Weights of a small transformer language model: 109M parameters.
Each number is 500 + 50 x the weight over the matrix's rms, rounded and kept within 0 to 999. Layers, rows and columns count from 0. Numbers have three digits each.

# k: layer 4 attention key, 768x768, rms 0.0491, rows 465-500, columns 384-575
# q: layer 4 attention query, 768x768, rms 0.0487, rows 466-501, columns 384-575
k465:425528535512491433510541478511499533535530472472548561525493504511583480480406452523460540512570460455558546543491494498495490530474467477515547491523449405496583474522464574568533509562531562543466503464534559603518509517552537536520480419441426554488501488526483438480532527537485554515486451476439552552495477513441599526524404506503472480551548533507578537477486511444444546512464524483528479494496413578573527508546600562490497490561432575570455493487574559541497470503478388443603502539504499481516502525479515507479458542378535535479530512433410535501497475481436428411
q466:588424460497409480412498438591454571496483472482519514566411451508568499453632470513462533456477491482509511469501420502568492614521587479545433550534416454475449502486415515486460482492427466485469540530470488449578499410480398546477559385532506428462509483539519401483540527560516522461548502435454446501422471605463550464410551465486479484593525475579517498420527393501403448566537559493507504464468459582491428473537444593508535552483516538477467487480486481518424467458471495461521449472449481535445598471556520503451616448512427564446458521411419508501560564473432517560
k466:425407535367497486454507521448451565543461445524590515430430448637471471464521442498596460534384452487532577547447452492413562525449473499515588556465420506541555466524562496444548579532479523484449432499567446532403453573466496465599491464428491470556592512499529452526496532478448556553446541517564559554452508387467535490390419471406557440513485475432600462471481453442459519386537489552511543504498497480502457602473493455609559556532408498437497455439527556473530549484522381460545510492546528537547495513424533440510613422522522508470533573514441522548445491568534467587
q467:548451536508504576431422429502482465495487437446577487467520391555520422548421504506441445445423490404519448516477524427527611570483559472511536419540581489527541505535501499476493528512437516467515488524447410562510475542495523531459523465554464558443490445399420486413502458510473536557493494504467536500464425529503551442491571521447408381447521387494504545607435423494450563468563521533448464423548459458492484592524428526521482550540401461529569552527526488516499460477452487527614541464565576506483532380537533517449557504441511404515453519525522542590492435519466508473
k467:492443485485509512403466486428627504515484496541481386421466499474497476414457459503533493453507520422501424542523423512428448520568452543544477534438498591527542507498484424524513562584562533518475486526486482632526501485488449559597521606459505482487375537553476541548391473514516517473407560494514467491475455484562430454556503481478478492566526513524530616485519427561547491481433496493543422522537551582487470433530493523477482513480547431504526464456532423494496453470541444498571456418421549587454472517472519534503557497507526512557479502524538469537449508398557541573
q468:556501449510513448532429482419568488535453578489492531426442483467492561481515568595536502499526508475514469489642598562391551476559537449480591446494501476541502534395577512444512529433491544532480467471634476499543492514574494516500408443461433515500420487413536563489456490539533440514497548426507479514506473475509450569579388451546524495491489533481537515561423521518531521568558440465414481460505519558441587434561485546456465461434557483375570521516573428501488438581527551603450588539409540492478445579460426491517516517500462588556499478402472488540476505499447461562
k468:558497548483572550508572545505553536467501470583499492554537474491455469551421425529429535468536614526586528495554529474401515379428395530520552470486521409551470468532521581511511486513619540492499558470520475449416409466442436605466582540587504597500420496525446581402510481489492519586569559487509596522410413496477502488486455479498418532487465470481410507434407465480527465504519490433554511505517477460507545482563504514443536581505519408465520564546504491466478513500468523404537544471435479487497551470529503503501480461527500475547450649464471490518443515430589546526
q469:483507593559524502489595498542474471533572549558537480468457465506420544510483449482575447463453497449513512444469500414422486589381485556540516506413454501514578528426480518653469535443427477496499428520492460548389517535485553465576475544487508448488456527441501537516542526467533417510495493526473412443444461502488524495568573503513507465522469443574540520521489433516503525538557455602493386483516501574503493504519460587482525492440457503506543475481525383546421460495430489524537441550528478507541521488353408427448490545475542539543422419409496536491479508460551427501
k469:501445481483368481481523526472536475431522521566506485437539443534519534490411497567444534435508607415497480488529543408467545479502477470531516538368493507518463508529493438547503543550506503428557412466484501547520578563485533524588470518470584449534492480512586496548509506468429500433497526438532480539531524444449531523479619524525491601451505549555498552515526503512541443440516472509549559547404439516495465542439485627487468607458449524475476499539508517531453450461517478516524481477491486563561555494457517437489546502452485548542471512463440494446560533470531569430
q470:508499516519507464483484479508500469486485443497494498445466488454534419516552506594457476455456437469419498450479543507478532544579505520512493523537471496492512492379503469524487535465520428491489575471549510514512564528537407511510579548521456417440393457399512538613540518489534578456578574466489515557480630532530531516470498525460500400501535501559558540524464458483438529487588419536491463483499561489494496443514357418505502485466510487459473486464534488432528467486510491507504520496539514536533447490517512504531437533472558537510464520466513505537560494516445528493
k470:494600520530498464536520357476545448437537535545498449419461493412461540531470542518511537541495429444487489523513420637485583521474571416510503514473548590523439515423601483556524450458454537448534504547501452517546537528435465509506495498536468528542511519506438610427483469507474521545507555448489513517565493507433545511591499461556543570478561542453495504515494564435402482536475569513491524453430474481498555530471586523524509509555423470553503534604441447498455480485519516493527534547529524590508521529531472463480521504399569378504463516439422515573549595485464402498
q471:503498589489360435564481468497436550444503477528469551507480588476470461494568505479451456504490432523494483525617430512424515478579475442454557471469449554504460529504519548521445548568498467483576465457444548472490512498529477498549496473506477437547539459536461469495509479522498505416522531472508504403549442511513388466471535505450494456472465418524431510484422466515521487464483574503546541492554513490547537529469615420492493517419493478488463532544462475586441473549468466529464472532504579482482529485491514452583440476518401514464526434437476551522552454549522450542
k471:462521547473536511515522518437489510539457477536496519502486490431528470539532504482414597503511489510463628494436507481504600514429571502578513535594461544513539512530464517536525504490519435467531576564560559510580430508482664455504507431505579491519543472517528541514468463514416586597406461462559472568472428566487497464530545523578555546481523459571511445437500569554497531426507544497552505426471527496422478453495552475578515528434416500495503461458433403552448595449492477534455562493455545548531502540472583522473454451506518477537519491479503460516476520506491476430
q472:433517526520473556545479440454515487516443435501520406402598534522457433426511487422464478471466437513534530529566413431441401499437584497522503530484479496535576446569535560550441407521536375505550410497504504549511443493500631547533484447487504428515512570456535465428406523493456518556473435508431537563478473558516485515452446483370500447508498530453545571581502536453457537518529610436471560460565500505439498528541535403519434501529548454491547535479465525519497543555548583421471541501484499489448498429532374560530481420433415421450551535470447418480409492559519512459
k472:611480449490527640520436588475535447519436401460471517534454510585500473559549483498568528477524511564493464509541535425494445580485469482569478446530463508439466575590461481482525569586477521574573507583516448534502370492528569464552492496497597515513457470504442462500516545525413538485550495664535526528456559490537486508523556456493474489465458489461528524530447529516622467505536469428347464477558500513539481471618563546530462411477507530461472536394489583624446432474532504545537585485500623417461490513472528551467515479435554469485481470554508589485435579487546479585
q473:516455502458487568464489524505547542430397476529490542492473487499493519439510429558483446476520548436525448515501473480515447522517477442503454605612543553512551516531469540530476549506442521523478421550565463420466518418524501528545415520556454435487511509476422387434488464535421503545486554501559523547570525496487528589452559520548451561535494450521488561501524572525490550507536581514533492533530549555682546443570500491518445555454535490505488478504531487432413498351503574517497574480463490519538531484555451552496503499548482532596552497477500581518457532457488481535
k473:516518486519446570542485485483494493495413446472488488625434520466539451527509516451444519497480460513483522546584449517537475545467507609474412536451415477470478454444613414476532455542471550464489546596496513486599476525488466463480575506436542510443457521428514486466562420554619462539510496526482536383484473438430406454443524560485504566510418558532586512499544522504440432512511435461485535539512420482470528542483432528489483501512449456505599480463441564581577466410438520509563544557523558473487592406494576513483393546443541504540508483551458545517494569529445513525
q474:507578489569479494593552420430532520538524531574542468510540495407599542494477494530474519515541428418519426524475523471543552442455471520534558503461534571566502513536525514510566567494539434411534482527450504395611576333552504398511484498505542495573485562471538432526477538479492366508602534563542555611550542518416467404468467458523501569478459515503512472506589435466516499438536501458518426544456542504444478458474519519473400566497455562516497597484537497486403534471512454451481484398514536553440504546427539533551456537507550481559521492445504433433473462430441533432
k474:548513520493462496448472542499512533461499496507519510522497525517480482508439503551491525521614423504554547537575488442598408571519424437536492531504508450461461468410599510496589468513555484498514581459507541541543429599452456559510494489497523587460504513563484612495550405474504406528580550461549450474444462487580605501500541435557479522469496459485470505505504508496454402488523481477471482505533526441553418513595477598427520542434494513577556493537527434382520426452546596448523549530335393529468456478540470508484529473485430593456414457412500468442508558483548468497
q475:445451425539506487480483508505559500489483501558587524553444513499511450454492517477513514527466493512492512533466548473497529504541472502527501545501469537434470591496544474525568500511553579395466524379493551491452556471438454508524437541440426556517622558525417420479448501616503457439455556462532515523521509436453549431579522588484476568501534500400490548508528484528559544523586424487439413410443513483553389533429466465356484460585520435459488496496490487404455466519580514476470535487488546446476545496382425551543475494445519537544501560494548499478536547568595540461
k475:543501535504451504472451536543591532482498563515453441579554523424513523518443465434475520508526508557521604562469534378514462605474400568453505323523466476583389490511541559401357517396465482482499484523507522450551383444475514558488514525470541495473493501460559511514554492469538423478479489524537428443561529516556523452511554391498517485515462436560470439512415478472405567488516440436382446563576559490461543524557502494452533451602530469374593495490490367672504549638464450496563490442469477502513579406429506502482406513545446525475420423423554483552514550492540548567
q476:546435464469476483565554537510495502444525546588547465488491445550541399496546529508481547495484479531477546442435499573509417630505455507492461475495494432441533529525497471508547541570478504564478503586517647506536501470454557477525506534499461560537508475562526530401555487455389555469441509412574472581444409569475417502526475531457509540456333481542406398515488495484520591536564493486552465393522596557599471498455403487544588467464480503550423487491510514466504562531654541430510524609541551483500571573549522492398537482487507482448626487533518470479466482491516509461
k476:545460542472525566475540471579506497595470501537369567562523483454518514408453462505491439487486479468468541481466419527513551611607481415477497435442511578488514416581555523520441572519435430458557522504522480523429560604469500514480399445562497471514521516462487536461535517464435608467421505500549432499496487453461505511417522446555491515448442562500588523561423487476426472497561537549430519496494586525533556518420523482437522480485493517445522561492499466519516592432474536530424546463479581627540382413483540569519496548553642558568418504443458413550511495478563442484
q477:445429498526461503523479569574507422461539391490576400449448480509415468448442511514482543420547477491510471585538423499522462492509483533411426478441479521519516482554571483587486523545415433590468477473556562562428544544505442421485440514492513565482409587511453514539587519479561484474512502424490445541555440399516550526456518590527480387460568484413420488437544484471566515486515443425485584401441488511484448464423393504478512463501514480523499470475549443477535396548567535538549587601484585509476502442448643515576528524516565470550499580485545545445491530451527449494
k477:480404453522462497533457441424575482548500499603448524454413520536437454607481405587579545486575540507493563471516500495403476563532594420557535459477492504576478426543455480561426466431458475484540508377441444463482496550419649471505434530517573496491617460581522582441509560539540531568448474502550453517411511611489547492567476493446507520502544461623538470440520543507550476483537483538516498467496468500453515420515443442443443471481471468480488458537519460499446460429495519515507480564496558567543432579446567494530476491475471454521490541629523510422472577511516525517
q478:473520563576631481501501496562405504499480533558469472451540513557486419475565496490525486472532422525512433499572524485471491490396535394611607452544527528571481419514550467566536542504586471594472488475451456548458407475519550500436513460423421477564452589521488510498505467546471507438547532486590517479475505494466479382499439442461508472539465473565465460539570476469451480549488512551502498539576444515431512428534380420473485500428527520492529509514517617463630587508485545453544504469491525521536416416500465512491501480546504526569552565504523535532511445511461484552
k478:483582480449515524498564508500474474529534426495496491529568538543545573488448543445555531565452553501463556482493630473492414507514465618510526441427534506548491556417516429483549507502514565486431464547499462543505503516574463523527551542566630502403504533349449493498436439497484506485501599457523447550489446467534481515553532530500451525543513522447532519430512534556423549520566435499480530430535441496495552471443548518510455505537572502498458468419525440547541654445573585522547539570498504520434513461558569493447517551496441454461535522546524483553537475466499511477
q479:477480463519453537404453496542509475395509574545477424455509484478564600441494509489535547474504488548474543439524494555497503445422445499458574372484515482414520495421572497659454486447570496536526515481485445521522548472553526546454519442571459540483466444516510494489524512498515492473504488501536450439561519575497526408509508474548538503452438515468534449527498520520525487555590568538533468595526530510529455581422455553464470479526595463519458526435572493583484555474529506596431487482467489481455507497503532433526496519550380454573500493468474445620514473550442561554
k479:550544499525481452465606501516404495504476440494468498482404528506561501519464425583536513454431457571470472543514436544584506505468478488436475469541598499408577541453579439486512512446539446473489422551467506422535473478554595509507568473584384480513526522439474458503440536429535484452551566414554483514553500483522582614508457422483524599581425550446492583429523433488560524483479442566440554518523574511539415564526554485454533443464488582529443530484434416543460585493540528483457518423493503578506495527441502495527455528529494559536554473442547439605598503526503550417
q480:389539423604480435405498466463446435559528538455518579465636538505467536489453412481397515585492577415422453487514515534541520483472483502621598576439435537541494428543581500566491461508504476493572495430443443420462565528430574514507517508463483566515470506475497472443529507653547458374528513486564573568502468551469440555623493459578510443504387483597506553360495508447472469602544561534500527461543481506522442446472449536549393569412529347509529533572554505425422431578455457507514540554463455411521405480489486502542442579487560531623469538382502548492532549400542468580
k480:469507522479498511498566569490513536567465445558594403592533520538507480377494485504524550463575535449572518506434532458542550531493548539432489523489452569593516520500596571480494523477479434431456525465606513467442449457504547489560632573471521516526565492602498520502483530570511514544535497441577435443454527531482410398473568507520438520535444479508522455454538468401491593430537439551445496506516445442418497476522448441470502592461589438501539532504531602443609405518401571402546469510463454557465478540527476422579373535426493675488445485568542516553499541534442508537
q481:504501370445510422615435474490453460505441353514556491449530468515511534490500468573428440530588534544441494591578626471472383553524479576523484494438464477506513442562536470554429432498629488460507620402533485532465488472417488515459461455519566440548499551493569466505501479506489529535493527489494544562567546492474461500560531597518553477516506571536563457388483448554440463575485449556556553468612404507399513478450481465457485527518530527570513445533476496588519518514545463458542506582514531488609505546397570563509543462508481494469523494447551486521456454544425546539
k481:478482553541493455599484483509445514429459551552524392503487439494464498463467504428562435435451544510530530496567421465392389458451463528553512462506558383522478441494402581629496484535595535604455472470429477480457586492408614511448471533560523476434456563494481524528546478546354438461506589390519483516478546542470422369559539450517465448362528476460523501588483404599572514476441503554451413384555572529508412516517449452520424593489512517492466547518495520577562507576418518531496566429436416491515486530426514501433540523603433539493426504507456398386426603440497437591
q482:409543441505570389439467499389462514485557513576522520532592555551483391556589482507559455433467430452498549528561536522410570571354476503440530544590478575466447562470362526528440545478483446476545512519459483435600601515524521515429456530532544485430509514548557493483472528572468464598498520594442535473449432526510573424558483526552484445488533480493516528532468544474494523436526510471555543489539537406582488456433449496526491433565543491546371518495456554494504507540570482521508456490410600532454489470542516506462492415552438431431561494572496447541340431555431545468
k482:578470512547546551479566631579584459551414474492486446577490548454479512543456557438509542524459527524438552524486409549514503549433502476590503538591562534497506482476511537539537450490473579452431518555566399570531463491488471569503495471533439466486470506460386512529415513628464475456417438550457500504501492582581507463531570527469429550452486504477592440524530561493550565569581510514595517531503456457559415446549618558439525442459506454377516491423345506524445452476574482512480470449519553504614467419470521502539508538487551570552500556476531513462502486441412427428
q483:481525438526558542522576466501513562456513492476492470504494399493368509457505547489488495481473385372482608442474408482542454446454472448425477474439436512438517472460483505489513509548506413515504443508519504502536501462515474512447444549593434467612446482500542430540548542353483594535518475533385517492455538436505466523551518557509514559582532537493461523506507511487490364500519515541599538596511560502534507471451519581463563530515554447497532459434485489511508404533526477587473393452469542448570540536488471527540478365421533549490536457511519533464502444416515422464
k483:493515469564525445401568479514524535439560528438454456425497526499500530446485509521463426435347548520521447468478471488511485574456434586469490460556478533501492526539578432556539511540511549570427442503432494495469451550484437409575523571441444502504520555546544563546561530554507532397479491451651513507550489615550479454601457446513469452491459352487442439524561531487444387490520453429413475544553491520460443485551459513556503484474450459419500415558480556510467442501545486528447503389454447611419539486559523470472502586473585502487477425479591611504547530449469521623
q484:519463489478507450454451593429437503514451444590498438561532514586531531528359461436473553434384532428489537555520432596519459416561565550563561472497471467447537474468415489513422505466560525530438472554445504428536567500441441647442518500518486576572450573514561452460438454474415453478427592469560601532440539525490459607485497529385527546511571498509579519463492606490420631538512495404414569484542451446526483466548408394494483470503484430432473485390587550459519461541449504540492477440455542411486510465463561452484471446414541508546573542500611579474558550465502602452
k484:526502457511530534448512481522601554533454524486460466405371503448589519493421487580454482534486601522441553558503543481516563514549483556538547502509457479510459491491560543524498564470473530550510390608414521496558587636485498529481462485567472605586487455437593490552546504468461501577497513486489454448546525481548504464497443431509571560548504448434509529449546462456389584455461510527562557510536519573518568474492505509421447483454446464462502500512464496499460421521561488507451552609530524566482398434460490522432440556526487488550521494447476433568571397478431536460
q485:477435489603540493375477574528527518484525529525515479461448471506594550516502423431536531483479523436521613534458489432402457498552479454589499524494596413442531490542408438565547478450460400446474405465543442497465416590496589603534388505497473494547475481559513448513427483541609490476511476532448502471531595485494555636519514663383515599518421445409424665462441440486518422525444492626485531509424399425502413523529377478532387466450514494506472487457583574576421485450438451517497520429509486551363399595527540460459561522548438481444485548571423550529536410503484570523
k485:519577505502480452561505516475407585501498432480445444411416605526546371460499521558532498493492501477497546460464530479471428516504604555521412566480466507497539432440445433418492408531380512490507608457500501447495504432547493433523519432442538591465603530504523516573471529550540470545442462580487582453626437470484397407496569485473478456407508519481515482520503446489613552555484548495476526519494445508552346536533435427479509484571472533522522434475530502465480420522578564576471511447461480527576516459574505578528480499526459529466441420575531569488455543475504449542
q486:421466542438452567468428562474419519616452454380506414483486409600418463553502539558519471512484497502532491515570583479455452423444534568465472501571430455511517464573499517538459584455583471508478559489530391478506552521551464451460493465515521515536458387582489482615515511491443484562511444520574329592458551513512451521492431555492535440548508532485545435516499451543562457437499618558458462565615529458419470473473453550477545468555378472472460517507509634396564457443633421525522397602483522536461411438541527480496529505409551448490510494485497491454433520471527493551
k486:444471523621405544463590547466495496528544497479558527473527426520501413558660412573544556414464382448432514467466559430471422580387585515434510478506433590543457508533321439478548507603525488503561378486513441476498541468444584550599394508567503503470466510494475495507486438545501412553575486484448455523488499433544480535447547439537484453477520453532635560532493388586539504444381529551547554490432484555417463517453514465391459542457507448510471537564454515536471531454419488511454558485403429506469448460503473529423562502406539513503636413478506448510394590478583493534
q487:476489433451388456532563476446521586593519567509528522546490555525495501374569523504535432479474469490504461453393513563561474449526550463526442666510507585445466523405453487575459570492471528526520502576521505456416475453520598529503448531639518400464509594567492431482457495549417560501482540459499523512503503474549515577561539403460493568420555535480323514551577525406579542460513473473456501519489593554540641546486436469514592616454562492457466413470518538446452430556510552489531526480476397533452511571483511570495491522528501496601507482549492501546544467389471541525
k487:543466466500472521520441465512543501524509461463483381650526529419583521494513515429421577455547384432559426539382516486442594505541493470448562503481502507544452404533483556457536452439504527462513515531535522503603432495487551497469509555549593524515475558553487480557533527576485510599523500494382537517559440512554380521555471459489544695493444472437596455524517463452564581499505533524470584530432499440523544497544414475415546506527527463415502493515513502442470588524406466490597436584553521494563384537452461483499548512530591485468416547576495447521586469417403569563
q488:456537492517573488534503513441454599410497575479489494477552490474543552424594475459453442441564547514400532547409548498535418497460629385543494533550440488465488483459487450473454592496421524555438452509436410551455411519564440488541354502424578403454441481493439476619592545546587439505491477536469522381542454461562442461485506598441538458461403533479617494501560526409557505455474489491451543405463541491488542534552468480548518564440456491570500515512480460526427580506501440466612593491466489535466434499431505518554401491609383439408524367438454395508498494429383504471
k488:526533494447520602521552509423419478399504546568539544559530504512524514570629508484418563478401523582587588491528566495520385535487498548435524516554482447521359556486480417452430519472451519461573563498456505429492449543518479565545560407460496554588511465580421455526552461471470442493471444445528510492429440479583509565541477594462389454641456588443577557443502468555458502489493432553446466442437426529498442562551456402516575400434469546529492465466508557542512547522557451592409507549572565445573490485507566521468502585510494377483551481616485541539393476517469480382
q489:492451532568439508466473531501501534472456541576417498537546471525491583507541498446509407466610616500500387507434482584597465508498444478569496509563560488559504499497427515425510506482608449513480514567545550541480439597488543413516544419571620543556528531494486534607505482412482502503498410499556556455494486529479483589512494496601506519524607411544435480521608510457487471419510518488546387432490488505561490540472652595529489498506527579561514554602461437539458432408531416475430434364547466581441582475443454462526458499458500497529441544397535371470407433470519503539
k489:402520534557496475558650452483470476475485549453561521549492344536432482620450458466435499448594412468548407480552376526472452493463589564363477479523326436551510414507500546529459506528502501423407448541468548579452526467541406447365480509336528542494556398576492468583545616593574500522522486487439533517495535441476451520449494604533378470567382503478569536515454384452496368518577475514549535477462491472503529514464581455485417411507547455434448532593498461598483643636533402532450486524455480589423458595544465504503433505594522504462546544594453510506472515445572470534
q490:430408539457522556552518441446412370459495530517504607444551426514478477448551518550529481513464428478427553414453549563578453509448547442605479412532526500527559445520475491474448563569547456445608549454402574515579564443525552541554437519477445523450473510499451476417539501491452560409540508507595561437418405577505372451651526572505498499439453480473433448525600565460453448497466503507505476587550524551421494512439463533510508515407630452476448490472445514513474402431543505455491478600602520553453585522609565509552485543495653429523509481532499507483472496536575432508
k490:523498538459492493394546577487581538467502496441512528486516391571486436444459460481573457474533543500534461512462522521607547553515508410453519416547576529466461508439514493422506533491561565521491410431476472513525464497519399479486463531468481405534474539493456494582487463494478613489497481441558482502495556601585519548579553528583527595547321509416435453527577505459421458388491490566497512508475449589572498483503513487639549472480578454569424531471487507493534573545424542467444507436503529484552530446498456399461533409490537599485487522548420427536509556476625528574
q491:422432417561626581512505438441499482450519529565454425479529491492472393490548590513526530622451382496392628477573466525441432411567493582517583515349554488495577545442652474405520513459496450499420525525594497437496568392578598523525564513531528542403503437533531374442494419499359584461421585501518565511590534515526395427599604475529372598547486473506454510511489539626466611566482445558474442408495503503561461565514511470511494492563407531510516469549484460479499546458519479474515578422576546535460579411537498517554540505509451420431502518548532572528448557532667545573
k491:423467550479384469444570422516502526483500510554514533465502481448461477445568534551431532523528494479360551552546478536502539528578429473599421511518479528459474465433518555438575555466452549482430425461549501456562439490379596477430497566508464520424622508510477465503497456566347481540539575573529502582517494570560615533476559508579562460490499529495457534558481478533468573508546452546464462467495457535469424426449406414495442410536555571502591385430495410537532559496513536525552521583552428571458416438645468479439476513500424488483426501475511451504468484512508540604
q492:489494563555626498552508463385477430407503578451453418515431491514461452538520516415522432446434510499504473533526504441450474538626464508433566487411489497465498393539517432522477576477714596478434629482509573519564556566419525498513531444541507500491517505546429592551559473489547484453554508564502583429538416390495594533426511474559504564537549524545503409486442490592573489506514545396514428520472458432441494388487472509532523525460475559460553518482453494473491532470441527473524402511473464508441564417535465468623572506433534438458571611455423489524510513627494549472
k492:530561484440511575537454573560578505466558603558514432545517592445379603444504519457610453493545509567415526481560561349453511473521455540543528472356518584473551385509516504473665579515449475413446526456550448492448462491557511567461520435539511511471534536549646567551529544490466417520494413502376460487587547500431587395501532607468510525468567422498490545549463461522547491519511427486509442500400445492446446409576564499485457506507540425473531495455455481518505568351407509507431502397446453473528607494451488493500555596495518610520456596505483543429509511453492486434
q493:492489672569521495409502496463454556505412441371551550444521457549545517532466390483569557543484510464500513456561634535464520504476477459534495487563500450507565464569640451346446552484507591524432468488546512478525513484595501453478508515534634527437509472557574479460580475428465497512628567549541385472483556472527526521533454506504438434493534582559538435448465580529448519466545529532545548508605472504588568504532421469513476422570477521544597535464620450495518541402446501597466469521577456613494524489510428430504430581519530405522521530489603495488407509492580402495
k493:461494539392473504418552531466634413620567472500492489458467522532483455449483375569480496414398378474460473438356414502590508423565530548437453405455523530433520472507543528456529385456432558469481538492537544520474378470432424381498472566458549542517504437642531456547542460484494463474541616518548472463460481457561484479472525461562573553399495541457474560521536518469523395440489500343499548495475630492573544483597457457520480298427437457548477521405411598425562512499519527387368480482501563452555543527599483506571562420420541531532500553554389489491503447556514501541
q494:460540430442514509539538500513489457560560499479545496553432531567528509553357506453553488466433601493381600355537532463480531560480473506444520633531481461444514531508396380458512492462470463461511584550538433536507510592565500464419455530463534437537537590538491508540455500518537477513532469545517369558469535472501458535441464491465595498499443384547467582590464491437444507567536446594498546502599537481458482596465423571398536534482500432443480551568580480517386477498457462530592561555535551618592535589531451468401673440589487457518373451576528546518594531518565511572
k494:546459495490428424560433479588594577543600417605535469483524448525521567519441518495428509527524435566519534564570569411482489499526457555433514622465514464446445481548442553604466552557525509520474533497519512569501433537476465522503471536402482544419603352497547462513524552481602482386527481415552512506527496512493412472529476377442479358442461525534462599521478438522594438534461490508436498415462505478487523585537510450520604480559514447515420447460461463469508470406525494424482443529578501439452544465437530537472528504445486517413456376494500488562531493597449563394
q495:429502540494449533477520441522528493444437539551489516524458575481451531482404507553416463472482420444489468549445405484447470487461535434465422485535535458467542492360564484553472555521621479601534510390530529581424358445524502529523400493525461505527533493525481555560544545462367458580481571554503460506493426478521561504570531489620474504578542452481438550609578615561460484557565461515427467523472546393459422515540547487559591516525649561538574520387485534495458540621462597563538599490616406569489456576474373583543510437431470424478504541503437440456561536480530509604
k495:652472549504559627492467514528555528408436544453578508430502492534364528485407497517488478456500526549576505485534454581488606468540469407522449486502470508501561555372489468518417455464438587416555643349494377534590519522546481426526384519399470402487521521522428514567481471447511557479552537541600452566492534542521465424498477518579558475490396595553523527451501488560518435489528448519518436506543469497567492516585497484558535627487548502457495457402581454473405571527546525439539518418513400493544563395431565543496535544476474518516563458603506509344493483593579511561
q496:573521562548508525554564479506438434568579455444442540510543502472416470453470468502462372441567518488497417501492491493443516480460461563501538689503502547482463478524528514475512520496448570534503486501404548606576350452488515481464563584511482460506558458505476454483556458428475411471489486502544436447498443530563521424456578494591471492454473561459613435487397590615558412552488570504518485474625575422559468521477497513367616436509592531546476544479503523455529547501438387584534512544440370418439543388400528536554426539538591482512401545651443488364478420406502403553
k496:458444552516573432408408514565544528487537532548480502545508515435451433523522491494578481456496526503548505594575629573424406538439528534564621519530474535466455569401548465492523463439541498497417576527546533524520520430478401470533489446491505631605388559536630552414505398478440504637515465489474459495540621426550488454450467593586488487358469483397476424376573566478504549487523432372488595396495553544406479391598470423482496535454430534587577446489512525491441498509527507538482520464546430506436511520545515562490542412510565490594525418563582544494473534549580540461
q497:497580469531511519431524481483521428521444489504502536625542541590440481581499545443517587531488492471486574525412528485519491514444526467418476451534497658589573546611524505537521489521495478533509496431433581496436351446579676492429520528453529490466513549467485556519368509480486553491581519505484605452535534509535458503437492509416494545575419487509497460394490484478519539489496398501438515514555434644480519465533492492472446527471483486452429460543473498521604494478504558579557514449465448631434367510457539447467472594495561591488535401542468429457489500500527535455
k497:491533558548520504585507547422494504508545454394449517515510455389556517466519504546388404557590506465553582422469480461518451481515566499484575477508450529520514483480444519607555541558552479392446534450465440551346587482589540517469568558470549438481518573513474526461465444454538498481477547515556530497380370497491568507588434508460471516521509533431571456445506647525481541520430425437516618565569446568539440609521527504527552464580566522482409490590543478440510556508420655521557551524457448450598564592507434430505459464511532530522571460538510533526423540433503546443
q498:386515534415520445520456503600436529442514493593375493490553580437488465546512527442557532397530546412621551530601583485470518529420571563491408556472491620564525492504424400555467442542494465479523494470523484478419521453487451457611564556479502475495498593585499508470463538568555436521473495455481501447441478422518448544462510554457439554449584540413579502474476466474604529384507521568434418432538473467532490516439586503508453398484606417431504475538389499496471520589554489466494567605474495536487531442452512566497558568559590581431508479532490399628437584619403494473
k498:442477517615505493421525413528463482453508513672494549514536464388600562673469423481484556448415481553457504589516478556479580597571592525425439471484437556487618453571535527501470518488527528494489472446519486507580469504490400519562453540561517480442382467528468562538409444559621508489581403540429452449549454631447502564559632536582482524545471496622478587373489576487411490464510446598529446436500438531535516490444560445580636510556569421482462484636595469567536466485558486454558500554549492448444489476480502532452487496387422386494452495509482566512572462491496438528
q499:526458424489432438444549612416533506543522468492446509510546477473526514488569548524451422573460531584419550381471542498596411515483498535491495508479478525539536562477507611499482467468433517458517384461618460452517508501514478446466401493514465450539533490447524571528506575509447505603507413436467595514618478525438468545524455497567389507428421509581525479574483440493429387573438428644460376603558479476439445590544511564503443515523393505410599544441684506488504559541557475448485489460567402437391510546482521562540576490470544470488408624558501467524529445487556577504
k499:458395444468459438587450539468553495451468418494442527506429541486605472412512473516531530475531390602506429460539402490679426533414449495575384552481506554535509572513433476465485473646566424497405508424469497524411542498590484516589489411476542466514501565479445521428533489443483522491550461428451473423472506476454513399454424590439455535549458502444479583505513506537546525465436437447463510619508497546564574440537520404520427522422453578469445523554481534511498428564519553625425505529502545338505487484490504454581491479494552560433505439501509498506536572567512447416
q500:536523430495555543432504509505473509508480413523508477449529568514439459586475477575496542466444449455469505462520560540437497510422441470506544546578513439457558401531558513608459398459545595558474529550589407517524614565529506546495452501538465549474503604458491611474565569541582517555533585428497603462460437541505553480524447370509512493523504531450393492480382507429560417426539502456530628598521409510561465627536552515564505508524477459510473456490556520380476619444533488564434531520542514465579575490640484521409392441399568373534594533448459432538435422419481545385
k500:508502495566437486628472446530432533564373451503526461509479456485469563527501490445532462474436430462484469410526513497453558533507492564476425488571521455491537505437516525491570500513465455539438502445443519636594629511412498527519400521529398462612401563459466456431498504462430512395477487452433532399509545572500423543559500542413483527431612366491541454567379474493467548573499583463488564429563513494456560537390488615552475435482502391462479459509459520583538455522494467438549425372536498520560490505546465455382524501543521478543502454506563554449471517399391473510
q501:410461553488463532571529427508437567497438472458541506460547473572525497426521452473520512506467528626515565576511455431571541570489571547467462527401512564542555518492462466576466528463550506504552485549475454557462516510423507415418533448480453448546526480376511488459542420504510524443526526464490537428488492538446519519422470405375547382524403415582496490566500419572502612394425463523553497398508434576493524491401549530616497430502438454517480549547457431512388535469502531435561519606490454475484555566464525587506511488482528609521442516476537492655638386434564500472